Weights of a small GPT-style language model, trained from scratch on English Wikipedia: 4310 steps.
Each number is 500 + 40 x the weight over the matrix's rms, rounded and kept within 0 to 999. Layers, rows and columns count from 0. Numbers have three digits each.

# o: layer 4 attention output (transposed), 256x224, rms 0.0734, rows 37-63,100-127,164-191,228-255, columns 56-111
# v: layer 4 attention value, 64x224, rms 0.0664, rows 37-63, columns 56-111
# gate: layer 4 MLP gate, 448x224, rms 0.0894, rows 0-28, columns 56-111
# up: layer 4 MLP up, 448x224, rms 0.0881, rows 0-28, columns 56-111
# down: layer 4 MLP down (transposed), 448x224, rms 0.0856, rows 0-28, columns 56-111
o100:506490473454523440489508574507464454477520545503555456483469508509497488480522420523478479457526420470528554468500493502462503509472540469514525488479523585492505559454
o164:493511504493479537551537485474504544545414469449532531450485485539497468514447525506527511448533467470492500579487532439531535507505553505531502550450544569507453464495
o228:448534476481525528552476493519518514461512500499517524500462515519475488512519421503497522510500461511490536543451503507542568514436494488441548506546531508548477470485
v37:521511554525543526521508522501511525573549495492593455482470531544508435537494480488498517455524527500441472468494519509501515500518513455468517527516486495457462502496
o37:520535429501479533492529469425520518446522485527491481546465499456517507460537474529516522551438466423548524566422458411506509503543484555530418485457549487516549452466
o101:491490536550519477486497472561454524510501550489563457503583533527508504479442497523477439489496484488459478490585537435542528587484532440498550474486540560561529488553
o165:543458595479517494530482544583554482434472504528501538504474488509446502481519462497518466472535495574504435476539507474565485563479503482517579526467459545452484456496
o229:512496548450464473471553470464473475450516530550408493442468508475499486449497491511475446486477482466496470508495500485472495520526467576529496540508431529502518511482
v38:540483567583534507475500444502516405547515458504466511508503575580476468489511425474423491427513477450500540470473487533499533477488449504414505500562502473559377494486
o38:471516507487501498557526542463410579509499544464565500507495419481446473514492570520547535559477451497470509509444471469482490504458463518583475493522552467537465513538
o102:491489493463498460505498454533502455488514491520420490512530554477535572485522520475446457380447475521539537542521452499502478466564511494562490429481393562476472503519
o166:449529533453501447495472449506572472491540502484455469540455597491506520490519511551440546473463492512514506497518545490506481514536548412460445470543543540411512594569
o230:511562474482434437449537576472480551486428530506509555561459503490507490567437520483534501503503547494430501478562484539537480542454513521526405495524460439451543503515
v39:555463512472556468459415527489528430464519544439537540504518457419484452524473430558567490546497487478501525475528542464479503557512453498484481515466496421416478484498
o39:488516445443472449546490489525454472479568492557450497555473520566475481502510525548518473513561437484494458559529510484474531468464570472492525440468539616564500475499
o103:478537514459454496516595465450515546499556557443494484499578509475511501559555454481495494436494501536486499542500428482496437466424507505481447584475460504525522468552
o167:517477530467463533522448434463532539495494519477506393435481478482471560491505486551476458442493504549478472470480475511540485470506493535478495528521479466504519501543
o231:524491451462489473520510520557521485517462501501444494518403491501525508456457546548553527558469474493493502471470470576496495461510526454531469462547535543524537462437
v40:443505550499544490546528481440450465589458426484500489533468513515519489447492463522559520526528489504574496515529540491479500572489499478532511478467409461467531557515
o40:521447510444488544474455504486456453463484474494570456487523441476427467479525505473515464484467435459483500543436484617521500456516489559492604515592479513479475498492
o104:487530544508514540499590451501465511557563482466517513524543486485442527529460470525523460445515534569559465475441487499563478476472511497455553503465544505489538483591
o168:431516509525454480522474500545507480516536517513496498437565476523457497485475455531440493555421479501541491425465577550471403487509552475517521492508515536484464482474
o232:511506458468471476475541534522559512475498545508450473466545478559486500531537530483486453527483514554517505534508520564508467453482488485479493568623463544486511523438
v41:528510489493497483483642532505582539478544552502453495519562501558561458515489491499435516455376486445471566499478542521495488475506468533508504507467612483538506500501
o41:472485476547495470442475499486462499509500492550490474529545478503500537460496523537486447503568564488492446489514494505556512488457467492427520473481491531495500464518
o105:497437445501428528484507460497522456566506519506464493454429463465543509482487577524503572571531529445510448482513559528479553470512520527616481467530480506469417495365
o169:572449505457523504457484526496486499551451490488468594466508499493474480535430526499510505512548534414512552427478422438451504493529560533480413472480518498471475466496
o233:499518577496569481544470536482417438501498462474544528522517535473449529454477484527514502489466536450519449419522437421559483508457504548538471514532505471457482445480
v42:465459491432457485539484499508544456475509526483565523570498445478448489467480578479495521429482513452462525482543514536524477487454510469492455444490459484472552522494
o42:505398378524482484535509521505532580525505448568480433509546544502546551512588484454516488434536536501449483516580457458519521521485496458448601509462530481520564487477
o106:551467582528472564440490519465536585499534551496599577465509473524464503573400566583486482567461532501527506525442439515555509493500504499556524502523546495470477566453
o170:522534531463428557468423589468487432484488500495481568453530462466510506546423434495493501550442517441474503498492487562490472495428472544538461459452475580523454535425
o234:467544499568535497514570538513523526539580460521414504473518520483530475449462495485516486566563516508520446498505476435511526483528521530490480538481564553464486499489
v43:561454517516561498469434567470540467481550443456500472521457453448482557495507571478562464437439529611570446504494526524566432469504558450588496483516536510426513491506
o43:472540429507504511504497518550499513514500511523549514490480567540543493571541456504535530446499473470438573567489525452487484564454439469442506486509482439490509525542
o107:465510514483533521455510476489460506496487463478498581519539533535544514529536476540484412518443526504462533528490499426475536516462514527491491430538453548523538495479
o171:426469517486478559460502473555529455476490574424508459503504530502525565489507494493433465476497514471487525493510446376486521497518496508584480482532464524519503518590
o235:525470448494443500496559531547529494543513476531443502489428533470542458442476561487496423576551464508554548551526526386522489459469447518498531457541519489488512506488
v44:550465425461552515439466470515566488578443531497463439485532465531523531476540506569470508431506480477496564514512501487532490477502466549461509474521443506555521534472
o44:520524541497499494530520414485517511484482525472452504451501515496465480516489512412506485545555488508490536500531485437499503536485530419500465552534599503441514506498
o108:562424417513464474412457497455517465483459534465488534411481532551581510422515499476487510516520505551473477457508476537538507485445507493528564504506458477418514546398
o172:554518474488497544475509539498439480493456448490463505514409472521480564476471506469541492515563467418483516469523509438584529514497496500490475513513514514463472478452
o236:411491582514473528476464541482502475454563457511528478470514500520484509477493509495422490523553536542483451518471485504538463464476459515480500461539530495503431561518
v45:436507448455482500528487541491536484511543517449454499473463566528508580496478414485502478510461525535493490517483518551489544492523515546507468519478512472522485499532
o45:529441592517568530513516522522495600520474490473517534557550528522432485531483527581509567445505528478498507474516511502480444518454449452511476531538404427543554450501
o109:478437490464522425547556433432554471528580479527516537480426495469516546496556543495568547516536484483509522546451449544524571480551529461574471508403576465476455551498
o173:412549526483480436469483466472531499487519521537478515456528534500615516494546533537488533476525463511497511517524527488478567451535474469534427581539479560471552538522
o237:514449480454498519488532502540453454550526537514540529531475498536493450481471514583541446553500538482538442512528485438560476569513503491529459530489517456491493404489
v46:500468459643499477489513572539468462547464465566489428517535564520470593505511490531533441563476479513521451519471556483531468540481460510409538516509498527438474499454
o46:518501573447455466514427482463485500518519531493527518486522471514551441451442524522476459503506451652536504477542522506469506472585522431544471549578511542544540571570
o110:476491494502471462552568475507476420460524529491470463516496499535439518464509473486517412457551520461517559503514491469493570484511527539551539467445543531565538507509
o174:514505525515473476563529477446485520526540553486473376566433489478493520434462511428558490553567584518486462469528461422482500491570527495498534502522588445561504455484
o238:518465537520510483490497489501488544518463537474576531550460516501502508500575509468519533515478497537523549534475491512484409438520495530510510508517463533507481476555
v47:545486540421490491482545550519545537472447460498513453455486470461570465540545539484497485431488505532433510464424608465546499492478570568512565505536542459493486493456
o47:460562425498476453506482496445526506450547528498501534492404500506507499535445520517522483514551464527522489449620445487444515414498542471515502492442492582490507548501
o111:535545546478529566470486468504522448569577463526507505546572467451502446485492516412461449514491542525474486462521496487451504487479498553465561564566440518606553472521
o175:549510547473499470474455430466509529520600495500504476521585423476440469478507496423502452513580518487523469507531486444459539450464443556567542564466416450541490461472
o239:462486479495556509553514478485486519521480480503503483505490543466475454542446541507548516533497549490597495445463474475482487484462519509484522506512488452478507468488
v48:476506484489530500548512479503482478453387581550465482480505557521489586498512497543478482480559504534498504491479450498454531506518429498485525537443483543539547538505
o48:550479579481545540488495519525472515465541513445551561498518546491425483431484516462497546533500519480531539528488522612482471487534530483558431488546450455463506500446
o112:493476511563481449538510530501524482500451446551513484521471436526532531532539517497531507463579529460433517507489490460493491450473453483446456523454518432480451525554
o176:410504487555482478484566468551502517565509464532507431490496540476561498447509579551480506497516543489569517509520541475553535462528460436472537452508533499490521501556
o240:530436509485496534486462490520556513503492519465559467533471505497528489565531485478483444437550466492479564529537510503548475506543547486539486471483442469505515521554
v49:489429492501481530539500496443557543505501537534541464427479534506433531479441531482577464542491488479483511461462447490509491556507453529497527523548519519599519481560
o49:498503542557497545517478494564415499515496458476492465491551545521487486487545522567487505504533497474456526584483542573468535522526512497508522441499509468501569542486
o113:544501466479460466443464568529513516481420451480534475459501534521543504482516526493503550456513491474486499526521517514487461481507502495492470525432444456447465467501
o177:528490476502504521514532506527482545554485477510498515500494542491494466478513487501467555480438504453497527423488523427478436507494497465484498446464512479523549501557
o241:433598512505541525529504482588449548493491524445551510480454507490492552426551483484459486517511435530438511455585513564477560483556520496472510475593526550538530537467
v50:506573432429513549507575565516603540559573525498498415505505504561484448571478458492524453520508451480474551471482432495498443477475516502484492455490543520525528520535
o50:513509506526465521454480426539486453513492519492480474506535475472500525524491416516513462471539507550452468555473537533463515563524501412497561469454559477506579522526
o114:540473412436468499425524420476544467466466488528441438343445521527579510474517615479563595525519499480459462532478532495468565485537517571484511495476450503472458463447
o178:533401481446529581502523507456511516525512534466494507509473533486496446512417528481532545486457464461525559441518465437456503501521570519496491497491528502540517434562
o242:477559557536494490574443479528526486462530506461563459486479560518492459394546521445458517494482496572547514458516550463450517504514497561462615551585510561502473500419
v51:528477503618511512470526469592553474510470504513503472495581533456543542600471504601590449601504503574451487494476558568515494491511420442573515537489373454517489544444
o51:502469481496453560436496463437483537538497508453489453470430499497510451484488462541498541502489477476492467517413462563509509485569524492459476531506593566485574572501
o115:477551483432584544561544433545488531464573568508546591528529545514520545466499504422519425520488472489449434551478562573483522540520568571552583474483597517523542503437
o179:523543512497475532554489524533477507516542517517551534475493435559538490502439450432549509486544479535478501533523502513444548493465499518532577525531520484560479511461
o243:543462489486502532458515492436518489548511529515478482510470518532472499476444505477460574458540471503579482543442476476514465528508583490498530531536448480510484488548
v52:478483531479448496451499516426508453490534563560451491537480462498470504455466479537437592427577506524580464444521500516476528529462493527513509508443514497514502423568
o52:580486459535513470448473539452528491460466457514526442469434468440530510402553478447466525467501534544484513492526485422574447499548505447451524538510574514469497542464
o116:500535562530546536491568457478492514468511498557585526520479538512479512568459624580491449546460536462466512514487520476429495493503550513569475448564485510523486539462
o180:526536510464457482536469537465514501460508487496507530459546453542534536527467463485512469536531446499465470566525519509476532480496459526507473550499484537532464551456
o244:560475482433457498488468500483500488528524532512483496476541558532503439509570457517483426531500544539543470467536513407483465471463471530523500465479497482480481518506
v53:586611476446511517512527468483497459480505489532544499583476468454550512460475588535511568481431483507468473463500498482518495473437478435531449479467590518561531516482
o53:524416591515527476493398529564492457532496476518492531459589517513494518511534452478491486419530534473481543461578488585520538504521469502445544521538455509477511509517
o117:474467505454487558501520446532511461496548455513478520533486434518455501556482521555570525526575581489507509449431487526541557436477493565507479494551460507478438542457
o181:472506467522476470517492502565487490454520508486527497525465531466496501477433493515497524502464550527458469439468456526502516476605529549472482430482541514538480466501
o245:485464479515476494533449539509491507490513404498528501498505509492429488425520459514497463532478452530580500517521515481508439498551536539508507557536454491440586507490
v54:459570491485520454529480569526547486496457502538501523489505432480502421435426543451482497544469476495533552477486557516494489525473485528520472528499403557482519552530
o54:480411492485487499499514487522501477448552459559464505569532548528442531479512507491524499462549528484442452437490468463536503467534544486529537427513495492498519491463
o118:548514526454536544543569400460519576452482453543530475470510538484563476511541535465515529473522506495487489496478521454513510503448513534462465577440548517525495490504
o182:463541480511459479524527455483459532501469496485548438464529498539590489455456519490466504476475554518498446518487553564508466481451529500521555502465510500563479461470
o246:470469454439581431539502445482489469483545535552436496493531501507467530534500438539457497480504499485519454456513536445475525512540528503491485503554476513491484470529
v55:458431488500511511442524506489495504503513464546457515513518542478435508530503508537454483501507516487403514512584546517532459467509488537499520456532518481569460493493
o55:531489506508510553569481516546533490519504464472545470525481527499472471485534475451564525436504522502455571491487504460438516505542472463533516532532576476475560532555
o119:506453515476496524460485546488513508439510544539479530467531559504569473526467492540489497439479535553515466525538470607551503517558505513505524462508503524447506577448
o183:426593501498486477486425511468533461439587515504486489486466479489540483503500477473469531513392501501470436494527529538534483509452545524488476463422446545448488566473
o247:505561421477476503500479455529483495472545470480495455472509446512477465495467497480499502446529553546472491529484469504535497576501536557481518600464445525462518523585
v56:536496468490480469486510539563487434457604509459494493476493559487563468461562509489546513486541442507460598481536420462493537462511538503470464448507462560524491485431
o56:457520554434467507552548452499489499466535489509496485526534484453436480468502483518417458538531540544531415495459503593422554429465511448483511556506523495544483554571
o120:530502421529498485409480495465524547469497472504458504373485524531532481486483486507591516477480536497472483598432512541537475542543516561534552438440496447409502422450
o184:485524456512514563437533571489474528489389488505541527474505453519513462485354512485557494518431465397506574476495486499490502489446494468513525479517523484528483455497
o248:478537554547492509570485515524554507463498529505555462500518497474437506465469521419501531454540522540483552541573528481525519471498565441508506543559478555440509523542
v57:599417576449494523425453448513503476482531529506459504534496537572499543495483467475471519484493520556565508499442512496478467459471445440563510558503467485548475484448
o57:444509483505457497450573479488480510482528486476511439470382451454455511468517576542477506515508498458490430496433461498558517532510530499434462495410588499510510486485
o121:496518520504531517507502480458481565484490593526558483483539517486508495575550536473484465474430472531501499550506456503495513510486511468489459515568472482518561495594
o185:569554587431487521523434454376561479471543552530487520474558491517507541571509460532499513500476415571477485520483522505478535513470497501530417618480437498502510529471
o249:494483453497472554450586504477494469553476602530435577515458525500461515471454548539527505561482586466519458414584435516526509477492478487579478534464435503491478393458
v58:556532473465481493515464449547524484505533476547520497466567461562501527469522544488519452505494547559434479535497441502550458494501561515529521444504491468496469494510
o58:470517499545535570520580442513515558507487471530518456458460473478456468516496559507502486491479521509529529509401489524435523525515514469470507538524565562511547509517
o122:497532436488471488508490582507550493468501486448485553515477560544602514459532513476504507591461466534513439538546520544529483485475541487571538464461427575381477567414
o186:440550447455514539507540464580483509567499450432482472497445510536504551533498440500485480518496494490529501488562579437557472532549539471429510481523503529420521529513
o250:476549483526481466470491503501437533460517503542580508495506494500414449525557466483471544398499452561506542615498490481446552516454488459478467455449451494481523527531
v59:499514409410496480513553519497458537440529478476561456504475440572475516600554514528505496531527529505450474461540439472540462485530462489497535452524527512579502539556
o59:484504482517536533484459461465564514494499483559427536503516500414511515447500379425479474437560494504430571532542545432555407546560499475568481519577502396445566543476
o123:583456509498435545404463487487458490463478466506465477477421495560578436487541497509478523533496523479442486524577583459479575539504455477480496530512496496472515492487
o187:457484491488486564472525517471485457515511554476517538509463489490546447416461543498522573507504454483496465496546504438537509517496493472549525419494500500502514503433
o251:499494580552547552546473533466540526589519463494512461513489503450524420466521500498475489453498475529548489426522502541498532449547493569477617562548524546502435453467
v60:559558492529545497497489465572448465615555460448484488503469478536483482525526463543589464517453513543493518533456551521523508488503472466454505444516529542490529554516
o60:450522458539498502501487452455526544488519542527498574498422451459565428500458467517555497592477452500535470501545462436397500490577468493555409501518515562476548465498
o124:467492439469405481550552485516515470515534529502415521542503570476597519450545482390504483549502496524539471515460507508507485430511470486559491472510465507505495513445
o188:477509541492519510582519505513515488488565556507487470531501545533466485474567501504460521494572513503531526518488494453490500503544482457481535433560538510476545482521
o252:455421528539428495500536521467445547538485445494529503516437558440508499537511525477473517429497446523452476543490501480465473522552522521499469498443523403469522541512
v61:520509467549460561490464490518575464508454483461492506478488453536477432523456488485498497456474488477522516489545567518499509551515478505471499474480539442500527537456
o61:486468486526496504570528480501500471519501468472498478526460468443482486515541535504603461505476436495496559504514523577511549491522518438572537546528527539452525479515
o125:515477500468461472476485506441483465468471482471573543490491513427534513523503489468548481551557505583560527541512436540542512453486525528474491527517453478491508551469
o189:484491513489512522555457539517493477441551520481450440532478502500464550447503497510479505505496498546516521470500499528479493536488486569503516513476535490535478510484
o253:505437475467492444516523569506513535507554501464412506495512481496513520494520520531440499486512452475443471539427480496554524518508452524439470487534507479478540543492
v62:460525537556517455534499505481503528499444457500483470520514522558413487460446506499458425517447517508549400450501541506553517494499462515454519459514516491498492547487
o62:526458459549505494420469520507424474538433571461530485460538470551532534521487524558544511499522454513439578505488500545560467573471511526525566455456485508455526451462
o126:483462479474492503509438470558497450527563496445558489582455459424430554464482525516418456552512540509533521400539506534409524474604487501534506435489465549556532576527
o190:549404526459484541550507465533512499526542447436459511494447501488487543476503523489478484471526549480463530415485460419498473509582488523490499500486521462460472521578
o254:548526512505547427467521588511555495513494497529461487571466507532566519469571532497491521563489482516512610496478474501534428483437484543473476524551525484503463481455
v63:564579492532576485484472578575573456476462471488492510466507496544545549581520486660556520458546485487474543467553450496494453504535487493543561476546509421501488532493
o63:463569463474416466468547413401434500458511526531446458440451417516443438454489598512468428618495453510562487482461443509529538444528525536549501561479502585513491472545
o127:445521477501517521517445471499476483479502498460438503529512537457561511421454481378466465558473514549503446499537600489465467490549530481531525510523471504465517423454
o191:543420480473544523516512489525479455517463459465473505465424522525467488437477492492507471483545518487543551392478521391498449506540502503463504484528539385478479458457
o255:491501500521468437491513505414517480522432538550483483492522518473431477498519549480498504460461517530516545527485506483555449471501472499536391514533459467492495493506
gate0:459570500510476569517453484541491436435469532547532475522557454479520420480480589504470466481433492478527514515464441398533488494478517477553523523508566539566502464582
up0:502510491446412489528587456482439489481571523410468438458440478524502448485489503485461436584527493556514460498518512518451521505511507547484502513451484569564486560504
down0:511453513480454521462482520539486543450473530525482544558508514475515472479507535491440483464495560467494490523502522327497485491462524585457468479462489539516545472557
gate1:540535515432510495448496533519540516523514527511498448524530522524445484542442503512522490465488521431496479524496466578454550457506512500499534553493571442459460475465
up1:536521518499555525519514530484529468467549440451478524460440512472536519476501498440525519518600474526431467546516538466477499574550526446509460490541498450569501539427
down1:507502517502461518505503444520509458497525433509536537515552509502523503517486534543527491497531440471490507382514443398417502570555498487560542526524507518445475474490
gate2:450503556517561535525516495503514486502535463474462497516488448441454442502533458442451466538521548526475519561452518486534512529565459488506526472500472496464568503487
up2:527453500447435487506469570510477525499511476497460506537482539537549456544506492569572482473436446465510439450551499504467499466458525486502527539516527482490500505541
down2:534478474480475509480501570495498504515456524516477530469518509526541436528522483544582514527475441510458506436483477520508520527445544481534546553482539488565514525510
gate3:472518450514485516497460512512511471513509536478526488442544435450567454443431455560521514482467522494512459529459510511489564532483559508536566545508492484472482477571
up3:442483489452451504515508531526455503507483482482465502458544475468496499447481558580389499460429483517494495488387538490499478521466476461493452441486498448482534526464
down3:543514503527518508467509531530464531490516478523517537513463531485494476456515491519440548469480551514531459495486481437533471534516526439545485477453481494530504528455
gate4:528507502543464523501491525508438467533542547428426517437483544466569538494480470532558502374416512468516555535487547460472537512517463503502472560579460533474427509482
up4:567459536499556516443473494525552524513514491486484492500442577489470587510578599461475524525515553423475449437452494491454556526488482500482423470447452521512413503431
down4:465482538509551514515445464463518537499543572485489475518478512488451584514503504498490596534513494492538387396487467458510501446501612543551502513495482501495415445484
gate5:522514467504485479551526578522483483429464535497549523527433450504438441487500498476463478494505567476559389435480504467532459540490547508514506526464512567493459453493
up5:574480513470532402482570447457551500507505525480462422461577469585471543551496506516553516511512489457534535467484527504563468517468445481512436545510516481558422450479
down5:436521475571489467556508458478510483495481505537478543471538538484501545397509506499482589491431454498416566586500477501474455471531527460444553459506566453448568552484
gate6:394608460517541559534450442471465478523476538594436491561495487479557530446447487532547555452538511477456520478508534472488538536424489453470509513546552508518539549522
up6:496451497556409525522432525598512486517560562540538591462471556495484511503528502429477497528476460462501441532494568433583519598490509540529500515536533539490511441507
down6:443417570474473506445535501468497524513462477457502442472606469503475453477468518518498498447528496522527488414523500530441509486578463523524521515545500487540481471450
gate7:516543460524456501495493511499520498500474449485493476515490487444531519406431467463506548476434579517530422471526501527570579532460518505490467511462452548461469509576
up7:502445498487498434492549519490471424525494500531454512477472483549475444598573605506482445523569492572579537517493505486423467500508474497435487514539525470470462500410
down7:523500471506540498446491548457466451455446510523463502487510522462555497541525469577581465555535474484525505466597487533475507464535451528453503471421534488477508513484
gate8:404517395444521468437462488456501503548533443494437476404483439557473503497480469513430468478509543590426469481445548514504504522533479524532495441451531575611483463463
up8:443458497539530527479447493500521478453516419567518512468514500442504479495560557488534538454524575521404516513514551513561511455505456493451469537543469445528494462443
down8:464532470444531480481506471521493487511542389478501490521517508576501588504509467440472532460439559573433507499491542578497547486549407478453420470595471529604534498511
gate9:441480499497482525483534452466537529494472515473491595471530438512489574458528520467496468440530468524555501539555593476557487418476494485587514538459481522489464470519
up9:515420505458476471480509566562473505481543376497530557532547500478491427512576501483502498459495496635524521457451507534465526545518508486441424580526509455429556482503
down9:544482547504529460493415457551544484445504488545568425519599549483475496484452461553479460466453491436430476503474429528481492464487505568457507477507467540572510434498
gate10:498580514463485510515527466414534474454504489449462504497486511441537488555488496490450489518471504505507563510463483449530461472438501532493513524440429474450490574564
up10:531497463521449493397459529560469457518488471490536597453505480514525502429479440519518498508456487492525487440515483399489468495545529506511500523503482500514492500524
down10:430470463557505473458476563597506515505499497541516572491477520515482459464517439510501503535453487490506477432575506499537510502600448456478502518514534542603483474447
gate11:511478479473498502489484448520470526497563529470451433429487505524504489499485417511555491488468435549478496417514539508501488471500545482551466487466522571536559511544
up11:576510459508504498550465511466511386487573561463544544517469548474530496410523473544501580466467496466594510535534441565541537545471561529501483469486562442502461448587
down11:450443528487489457473464492533552553498456481514492509529439418484518549547422544438553496494548523489473486512478468508437500493546393535475466590488418454450445529389
gate12:485442454551555530483504489519486460513470478487493492536438516534415450535552517531544468487472594460573513487523475484378507460547497530556509507484531500456509505436
up12:574412488462470504486476505517492465475518494446494572524562452508503545483497484495544534493441506495431441409527527506581496496397518494498475493605498533533507506459
down12:498451522490511512503446519491486494492490479515499570575494515495500476566483524513535533501416505466446458456563530519531511463529506478507414571481514488580514494428
gate13:531547468508475440534448521448509493537470439511509554587498518493502480512459497468428452488495535488497498414506480470525484491529553575488477523497483483484451506522
up13:526517463504501491469442514482526511500473413515491520582493502514500500512505456488463456491495567492507480448510523555503469516552554555491492491501480462543496520512
down13:499499480513512491498441483489505525505533458518541471594477528459498556463541491480461523512505506473498469424535485584484454425514515522469457500515486477552512478539
gate14:548484490511486469496492510512577501548604504405536516548447499543482493506481513528512503522514497492556539547494471450463516492526454504465506552490576477485561537501
up14:522632501492561470539526444570467610528518516579525483549502550580515464533465476618487457482546530472499447465503492521483431524509570434532488445483509535567478535587
down14:478468524534464497530457509510468485439562518459472492467430564412460504459577586444537478532595458529504518571477541587421526490487472593469500481490474376537504451416
gate15:415541446553528470499505552463525494434511484486485507488511559553439501543450527490487460560533512467559499445564486538468525468536501479534570553462474551456488514496
up15:553492551516495456510494517497488496559514440551407505493477415530538529476492494598535521564509433516497531464472491536479498549451560595550497469525497549494488482466
down15:585508460427520559446507449470526481510464542545499568503530451402505474507547523543551643494547432552517491597470527439505486512486548515571491463538547571528543512527
gate16:500482494541512496542482501531518475423469500490565511536457537467473472485454516521430482514509418537474517550518518476512483509494503500453504495425521385460489510490
up16:508514420572491455470545448461436460503404521586495471518535580428513466482424497457483455555553442615490520587475517378491454509495561539486513548509503486481507592478
down16:526494589527527446457541554465518556465499545552417509477466422498504475463487482437503459526499479506436408471495502479507567533503461486536405448512571509534505436460
gate17:491566524520536474465449579409494420536501435501495494510539501481425512513392485453490530460474482467532468462587539478551508445521590463566537536551431495462515458566
up17:458537504533539451501489496446466498484463541442471465418486488507507541509441527464476469533442513501550457455510503485507509495507471498473533499478516498527536577576
down17:410519546569574464559499521442494482542527471452564413482576450452529525510459458511487485491531522397508429421530536461523499453497489477506532476492447442494550555555
gate18:499551488498467464575528479480456507527556561508458445442499497435532527560468534571482527485473531498511507497561590486542512491502458472488467526489552523503483522447
up18:493510509567511522455509521472498497497441470477574558545485484522514493469540477448488470544489461463496513527478467514486485492476563567525530509500471522526479420523
down18:518431469450480506510510493460522440496481461458505511539470486542455452455529484476517466501514478488496492472401440472456518538519521497558553493445485469554508494555
gate19:473501518541455465496522506500459538474485521476515425510441418486476424436529544510512415479584536506489549533492499408473521513530496462505477596500508487568545460541
up19:528494533490505440532482507445515503545545566450499442479512531571552527507551524497465474466479504476504516483490487463511486495453504463536490540469564547580545530516
down19:488516476495468479539549497566548471534541470485523501494498507558488514531501508501549485541499435434527498506525495319428510546532514432530565503544515519526523461498
gate20:473512467505504508528506465526534516522498479516460510365476478444518538490457557552484505576462390560461464511522491499448457545558506516495456520563512548517542475522
up20:458559426498548526495530478517536590540440448486497541459423459481556577479486488514465445535474452514526474477626486487526524499484539463509469503572446514532515455514
down20:487548480509460510475611515458594498506482538475496424494497484563466502566491505516516484498466522512554469520489492414498550541552506531479434448512498542569512414537
gate21:512535513529489551562582501522509508524446580538485476562508414486470508500454413438557419517420479498463512493457494552465488490536465551553537479540508537509492491422
up21:523517521431535482452527465602449553421544448518547566511543496525508503544530492492418509504528536508516526474475526484448492491426520511442528545483529493511511511580
down21:529531530570554516544533562521586579526427546528520544520561453415412553543576497527540456449463539435479449468500570453488515477462507551556463550439466523452500539474
gate22:540468383483519478447491509516560492546513509562489485474509513547462500441495529519565480519512413531507504524538405385467551453513538503547466490428501474462553502448
up22:484484437529540474506450516510509490600498472498506507530562491544475500421520545506522545517469437473490483508567398415471501458486482513456470481506510420488485462450
down22:467483529534487460536471497464427507517520518445512525474514545487538475546507484511475498534491585487495490508451554554529478534513537508509523495542486549506524541547
gate23:552456551483453496475436570506515475482479499505488478401455490510526558521521530476525442482494546511505512397523520482579469559494455456514472519481475481495474459551
up23:525466495541524490466476538512540468574486462479543440519516514539474535511492520503501503483475541526492477446555441471500525494544438511476427537476500498514597478471
down23:519539556494540522550526460480475520540499470536511446539462442499539461515550481528505454505489415474507538543512500503559520506474481510492497440519480516461524525503
gate24:467523508450511451486469488492506473493504525503474480544523495512455499509475564538496497474447425515530418447501451466463467515501504508534554556459504518507534526439
up24:458494517491556497502459439510531492464517498500516552519523477539421545546524532500521568498479502458513442474490521530447485521483512461491502537442490472538529489460
down24:516472527417476470445444448514490506459495516524471484476484505533466535527495497495455508506461447455513464476446493450463475472521464503446526596473443492507579487443
gate25:556541544505553638502569494512452472506479524479463484494505499551512488475487443508438480500488511475427502518490439470486506530509512526542572475442476543568497460477
up25:473512427504430496505514499523506553526464476467434525495465524509474465503472490484486476441528477529466522507465491538487453494540478478500480485582605512581455575495
down25:525549543527491543511541473485503517525477469480435548502433485517489497522503471494446517468430465464484499569480469543504444510512548510544481563575536564586458585512
gate26:568441506464491568466515498555510502492496478494505506514425524491483461524473549512526564522506510516447570471490521567466516481465503459474510433525515504537501517430
up26:479509520489414483443420468510557565495481488470464504497514536535512518483482422424549424421492487419504449571504491438464520423428508525499532498544516482500561553545
down26:462525560512507470504513483514510512553537501482536533422579448516510524511497521528546498571537519566503541497511490488485477496525502480624514466430511505481533437471
gate27:485524479434422514608508430481503529474526527520499524489444497473486521498533473477530537473474442481447473617460460474532513523502466456407540530364521510570482512491
up27:534534533466517516530452449481472507494489465543481481482426540478486594498532482455529501493423471521556439512492511492535564476494455497480527465449454551537569447417
down27:503479507553512471435448556488513461509493500476508506483522487529481489516462504545505469519551537540533550499599433483505461562512515539493538474542513487441513513545
gate28:557498518549519460427547527510447463472510509511469486497485468478449470492565420512516470446552532474503529476507483547516565538522506423443516550484560481506567491520
up28:519442566490518468524564476516434551462480500399523510508496552563455469531478459538541499517574532540439528553496467550508483526463444507425481471495594518492441484519
down28:483530531501554497601533526532467554513530486450539481479478571511517462523480486542467569541568571515467514608486491506521506563452424472496549492545521543412466463484